config.yaml
d_model: 64
n_kv_head: 3
norm: "rmsnorm"
norm_eps: 1e-06
qk_norm: true
attn_scale: 0.225
tie_embeddings: false
optimizer: "adamw"
beta1: 0.9
schedule: "wsd"
decay_fraction: 0.946
final_lr_fraction: 0.0
train_tokens: 249200000
Each number is 200 + 20 x the weight over its row's rms, rounded and kept within 0 to 999. Layers, rows and columns count from 0. The size before them is the row's rms in percent of the matrix's.

# layer 13 MLP down, 64x256, rms 0.153, rows 52-63, columns 0-255
092,194,205,185,211,191,190,159,205,207,170,187,218,198,196,174,208,143,206,155,210,208,212,196,178,191,223,166,183,218,201,209,229,161,240,203,216,213,170,160,200,206,229,197,220,200,152,177,199,183,198,193,216,204,202,225,187,189,220,217,206,200,210,157,156,213,171,209,161,182,179,201,180,194,205,207,194,180,200,213,166,164,226,171,217,157,216,216,219,206,175,178,220,201,146,210,141,225,187,165,220,183,202,208,173,197,240,233,230,219,227,200,193,162,215,199,205,225,195,221,180,180,217,229,190,192,226,188,190,216,175,195,197,177,184,188,216,208,193,185,225,241,192,205,206,210,223,210,204,190,174,204,232,177,218,200,192,209,198,164,221,210,156,164,171,235,193,197,206,172,180,179,189,159,205,240,178,204,204,198,199,196,191,194,237,226,200,179,212,213,192,196,225,206,195,187,186,203,208,185,204,190,209,189,201,204,201,214,181,234,178,196,197,191,189,186,221,221,164,193,167,205,207,194,205,174,187,215,200,194,225,205,225,187,200,221,210,187,204,182,202,204,195,204,219,200,177,206,186,203,196,215,239,199,196,178,193
098,174,230,169,209,184,200,213,216,162,168,180,233,185,164,192,236,190,227,195,232,212,206,200,197,212,196,155,212,181,199,198,223,169,231,211,183,230,188,196,233,232,155,198,184,206,200,191,202,194,191,219,204,198,216,175,228,184,166,177,226,206,197,203,219,195,212,187,224,215,244,154,194,231,203,190,184,199,213,193,219,168,176,196,163,226,181,215,207,216,191,216,194,199,215,189,214,192,204,155,200,201,227,167,198,178,194,196,205,194,212,236,216,224,177,219,211,166,208,179,182,190,188,174,188,179,198,180,198,193,208,224,190,193,202,199,213,217,178,201,235,180,212,203,208,195,195,198,201,177,201,240,191,174,199,225,279,197,244,217,217,171,173,154,189,197,215,208,201,203,200,185,191,176,159,216,225,203,194,226,241,180,177,201,196,179,190,182,190,148,213,200,198,166,189,193,214,191,196,194,204,178,240,181,212,219,202,200,212,207,209,196,187,193,203,159,164,225,222,193,197,183,225,197,221,180,190,209,200,205,180,200,233,208,202,180,188,220,194,186,206,175,194,209,222,195,218,227,174,174,204,203,216,227,209,198,211
102,172,212,195,187,214,189,193,227,222,239,196,194,208,198,192,189,178,208,178,215,171,226,185,154,190,210,225,218,185,212,178,189,201,171,198,214,188,181,161,215,225,212,206,185,190,174,212,217,191,186,215,183,204,198,171,184,208,164,202,183,212,189,186,193,215,201,204,193,201,184,172,232,196,190,219,192,222,176,185,184,185,182,195,176,174,190,212,199,217,164,182,216,222,176,224,196,193,185,180,182,150,211,231,201,173,174,203,164,231,178,175,181,178,171,212,189,150,220,203,198,194,217,242,197,193,205,203,191,201,175,191,235,202,190,226,165,181,197,226,214,190,184,177,239,172,187,189,174,200,224,189,177,190,205,171,212,201,175,229,176,180,189,167,197,161,226,163,195,207,194,208,203,205,201,203,205,204,191,182,200,204,237,191,230,191,177,203,241,156,169,217,217,194,185,168,207,224,169,212,197,212,190,201,190,214,212,179,208,177,200,190,230,201,207,173,168,180,178,223,189,154,173,207,177,203,209,207,183,196,154,235,209,160,191,189,201,190,223,217,222,254,202,225,197,215,184,223,198,181,208,227,174,184,206,193,191
096,206,221,218,202,205,209,197,197,181,227,205,202,202,205,205,214,227,190,191,228,204,208,202,244,222,208,229,194,226,199,211,184,200,209,263,225,188,223,179,182,225,174,199,207,209,216,192,199,203,193,237,218,177,207,177,221,195,164,208,211,181,230,205,208,194,201,236,165,130,219,203,199,188,189,228,214,172,175,202,202,163,188,207,202,211,182,222,169,182,151,226,213,177,201,210,219,219,200,185,200,187,203,210,211,230,200,206,202,209,238,209,206,216,255,173,198,233,190,171,244,181,202,202,180,243,166,195,191,211,195,219,180,236,226,186,205,189,217,190,216,192,205,192,217,206,199,213,226,189,195,224,177,190,233,195,178,190,200,204,243,193,164,237,209,209,216,180,223,198,185,199,172,187,187,199,220,195,198,198,234,185,188,194,168,203,197,174,222,200,182,198,174,204,195,158,205,221,246,214,205,207,180,189,210,206,218,179,231,188,221,180,217,174,201,171,198,204,231,190,209,230,190,206,221,190,221,185,199,232,217,214,216,189,176,202,186,208,206,222,218,171,208,209,217,190,213,202,189,188,238,216,208,237,255,178,186
091,177,188,215,215,223,210,224,210,204,196,227,224,148,182,214,207,167,208,214,205,187,197,233,171,165,220,197,225,211,210,239,222,197,192,203,192,189,172,222,208,207,189,194,204,195,161,208,185,201,188,199,195,215,213,199,202,190,196,197,162,206,235,222,216,217,198,214,215,202,228,194,186,221,180,187,182,232,158,197,201,223,180,221,238,212,216,190,198,213,228,183,228,200,246,243,213,209,203,186,222,209,142,205,218,212,214,192,170,182,189,197,245,209,216,189,167,173,205,213,199,204,210,231,171,213,209,215,214,224,231,149,178,221,220,227,210,168,163,186,205,204,201,178,204,228,212,188,234,184,204,222,169,188,185,215,175,171,169,229,196,174,220,204,202,199,211,184,202,206,226,195,238,193,197,179,195,196,204,191,152,177,216,225,205,224,235,196,203,164,212,202,207,216,206,191,224,222,201,182,172,215,175,221,192,206,227,186,173,221,234,216,205,206,184,186,174,212,188,178,174,225,219,203,184,171,195,236,202,199,214,174,215,187,220,198,208,202,197,176,168,212,194,197,195,182,180,201,191,164,184,172,190,158,202,189,213
096,207,225,168,167,178,177,162,181,213,248,181,216,222,214,176,186,191,173,214,225,184,165,200,158,206,215,212,179,180,159,204,172,216,224,192,206,211,212,200,196,212,199,213,194,195,208,199,203,191,221,224,180,227,196,227,194,201,246,191,177,206,194,208,204,170,198,185,180,164,182,203,211,236,205,176,198,212,206,180,180,199,159,171,206,162,198,169,214,232,172,153,219,215,189,187,240,205,205,184,202,177,210,193,219,186,186,227,171,203,234,199,214,236,201,218,192,198,201,217,174,184,181,199,178,200,189,172,215,199,191,217,206,192,202,213,181,191,210,190,172,207,186,188,177,224,191,192,227,190,214,224,223,226,192,192,209,210,172,213,200,195,150,226,202,171,213,159,198,224,240,160,197,163,224,235,196,222,205,173,170,189,167,172,198,226,209,192,181,191,222,198,186,191,163,190,198,200,222,176,183,182,186,241,191,226,193,212,183,188,175,220,195,212,183,177,205,202,168,206,207,170,210,198,180,198,207,163,191,164,223,201,207,239,206,218,211,200,191,181,180,182,205,202,174,207,211,181,204,181,204,168,220,192,187,220,173
090,171,176,176,182,203,173,186,182,224,250,217,154,192,189,199,165,248,176,210,180,204,180,208,183,197,175,190,215,210,184,249,195,210,164,212,175,172,208,209,217,204,163,182,189,211,179,205,194,220,195,229,210,217,196,215,180,233,176,196,190,194,199,184,237,170,200,203,199,199,209,172,193,198,197,228,206,206,222,193,225,245,207,194,212,207,189,165,230,200,199,232,207,210,184,213,211,254,203,181,198,257,190,177,193,187,217,199,242,202,194,212,219,199,155,196,199,209,201,200,179,205,209,202,181,217,199,203,198,216,201,177,178,234,187,193,203,206,223,187,192,206,193,208,197,191,189,210,201,183,206,225,201,193,204,192,209,192,199,237,210,174,221,208,208,179,182,194,203,184,198,187,182,200,215,201,183,187,186,187,200,201,189,188,174,161,188,172,169,139,216,188,164,241,230,206,214,195,219,191,167,196,153,208,226,181,215,161,182,205,185,187,191,186,231,186,191,189,216,211,195,201,221,192,184,138,199,152,215,179,197,185,186,209,184,231,198,195,174,190,198,167,181,202,199,188,178,167,182,182,229,201,182,176,183,220,176
110,221,212,180,205,206,172,186,201,192,205,199,184,202,200,205,213,224,236,158,180,197,222,162,204,192,172,204,238,222,219,160,228,194,179,208,200,162,202,214,210,153,192,184,162,187,211,196,205,185,215,209,175,237,164,195,202,162,185,160,180,194,207,222,218,210,217,238,201,189,196,169,201,178,223,191,214,212,208,194,221,185,219,207,219,217,180,216,207,231,206,191,193,231,129,215,177,226,196,186,203,157,210,213,194,204,200,225,209,188,215,184,203,227,190,203,204,245,187,192,225,210,192,185,212,194,177,204,203,213,190,224,219,197,210,219,187,217,200,213,178,198,237,216,207,186,172,198,198,214,219,218,168,224,197,221,221,201,237,264,229,219,163,184,194,170,208,190,185,223,186,200,188,206,211,205,204,201,212,190,192,223,210,182,184,217,165,229,195,196,204,199,205,177,215,211,201,180,185,214,198,185,203,205,199,226,169,238,212,204,219,240,176,236,197,219,211,176,239,166,198,172,167,202,204,244,171,230,193,206,198,193,201,201,198,213,190,228,215,230,212,205,217,177,194,219,206,218,213,179,174,207,178,185,201,205,240
093,193,196,207,190,213,171,188,195,198,224,203,176,215,181,187,195,218,202,237,188,207,181,219,212,187,218,174,180,189,177,209,221,205,208,165,186,196,171,218,221,177,190,191,142,224,167,200,190,203,199,209,191,191,206,183,176,211,210,211,179,227,173,187,207,232,225,222,157,207,197,194,191,179,154,147,182,200,204,210,180,184,204,237,216,210,192,183,162,190,172,201,191,220,214,217,219,179,212,208,172,190,161,221,184,217,193,189,211,223,196,221,206,165,203,221,176,200,203,186,214,182,191,194,213,201,186,195,178,181,209,227,180,208,169,210,189,196,200,190,200,179,168,242,191,231,205,191,175,178,233,184,180,197,213,243,190,195,204,216,209,200,198,242,179,193,213,158,200,211,224,199,177,217,207,195,196,226,169,202,178,198,200,193,172,220,173,212,165,252,204,193,192,184,163,229,240,191,249,196,183,218,180,159,176,165,206,178,206,215,195,173,228,185,211,204,219,205,215,194,193,203,199,204,193,200,235,165,202,202,192,194,201,172,195,220,215,199,183,174,202,187,210,200,214,225,191,192,218,236,217,148,197,165,203,240,210
101,200,188,180,205,187,186,206,187,212,183,153,217,183,199,199,213,232,198,180,191,193,199,173,169,212,219,199,202,211,204,205,230,184,205,236,230,222,176,214,208,179,197,150,203,205,181,193,229,187,221,179,197,213,182,187,229,179,168,180,219,204,232,224,250,212,204,180,187,192,177,192,204,175,215,197,180,245,201,206,170,234,200,189,219,170,182,221,227,207,220,192,214,220,197,230,199,201,224,187,194,212,180,210,202,212,154,221,171,202,187,202,219,217,235,208,190,204,257,157,198,215,226,230,222,201,228,189,224,183,225,251,219,206,240,191,166,177,237,200,202,203,199,219,203,194,194,213,174,180,214,177,202,211,187,193,195,207,251,215,181,166,181,168,194,187,201,213,181,209,168,197,200,179,183,207,211,188,197,174,184,238,195,188,199,183,226,208,204,205,214,232,186,192,194,194,207,191,212,200,202,189,218,178,183,167,219,238,191,174,196,199,212,198,203,204,183,224,220,195,245,253,184,204,170,209,224,199,204,227,167,204,183,204,184,240,202,209,191,225,209,211,211,212,206,199,228,199,172,202,178,179,214,209,221,192,167
089,236,234,191,245,188,181,203,178,185,189,208,209,226,181,234,202,221,193,203,198,218,173,201,190,202,200,220,204,217,217,178,210,180,216,215,215,207,202,188,205,212,198,205,207,204,176,219,180,204,209,180,188,213,210,183,210,204,200,180,184,212,187,182,209,198,203,201,186,203,226,173,190,163,161,224,187,193,267,211,188,221,211,196,214,236,195,216,188,191,206,176,186,248,157,179,188,174,202,208,195,207,228,245,183,207,235,223,243,216,177,170,199,164,176,240,193,201,194,179,147,209,191,202,236,206,211,189,226,168,202,169,203,175,181,235,200,215,198,211,191,215,237,218,215,199,206,197,155,161,188,201,197,245,196,207,174,178,205,176,193,204,216,186,212,180,190,203,169,181,191,180,194,225,205,224,200,195,226,215,211,224,175,232,207,215,221,198,205,209,202,207,229,188,183,217,205,193,200,183,208,229,223,225,176,227,209,229,227,206,185,186,203,178,180,198,177,183,209,187,191,209,154,207,201,162,202,162,214,195,204,194,189,192,220,172,200,182,183,189,193,224,199,179,230,212,209,191,191,244,169,208,150,202,178,175,202
085,173,163,208,225,194,180,161,160,182,218,213,225,228,173,213,178,191,200,187,185,205,218,234,179,201,206,191,230,181,183,215,186,210,200,268,228,240,197,210,190,196,162,205,205,212,193,175,216,226,193,202,188,187,190,214,211,233,188,196,176,173,217,215,218,158,231,220,188,192,208,184,189,202,195,203,206,214,203,179,244,221,212,225,212,215,197,186,205,180,183,195,189,185,197,219,164,169,201,215,183,205,184,186,190,177,216,233,219,189,219,244,245,203,213,157,187,195,161,233,172,176,191,179,243,172,250,216,191,227,219,222,230,171,190,186,214,224,187,178,184,190,207,180,199,209,209,181,192,206,178,207,204,191,189,193,190,210,206,241,203,200,183,233,191,183,175,211,208,226,215,176,185,198,228,186,200,188,189,196,195,208,191,203,212,213,218,179,189,197,213,207,191,215,186,190,224,208,252,206,172,216,239,209,196,161,221,159,217,211,190,191,170,224,188,216,189,222,206,195,203,199,223,204,200,182,195,261,188,164,194,178,201,174,191,212,191,179,209,183,172,203,195,181,188,212,179,195,213,183,211,205,214,182,196,186,201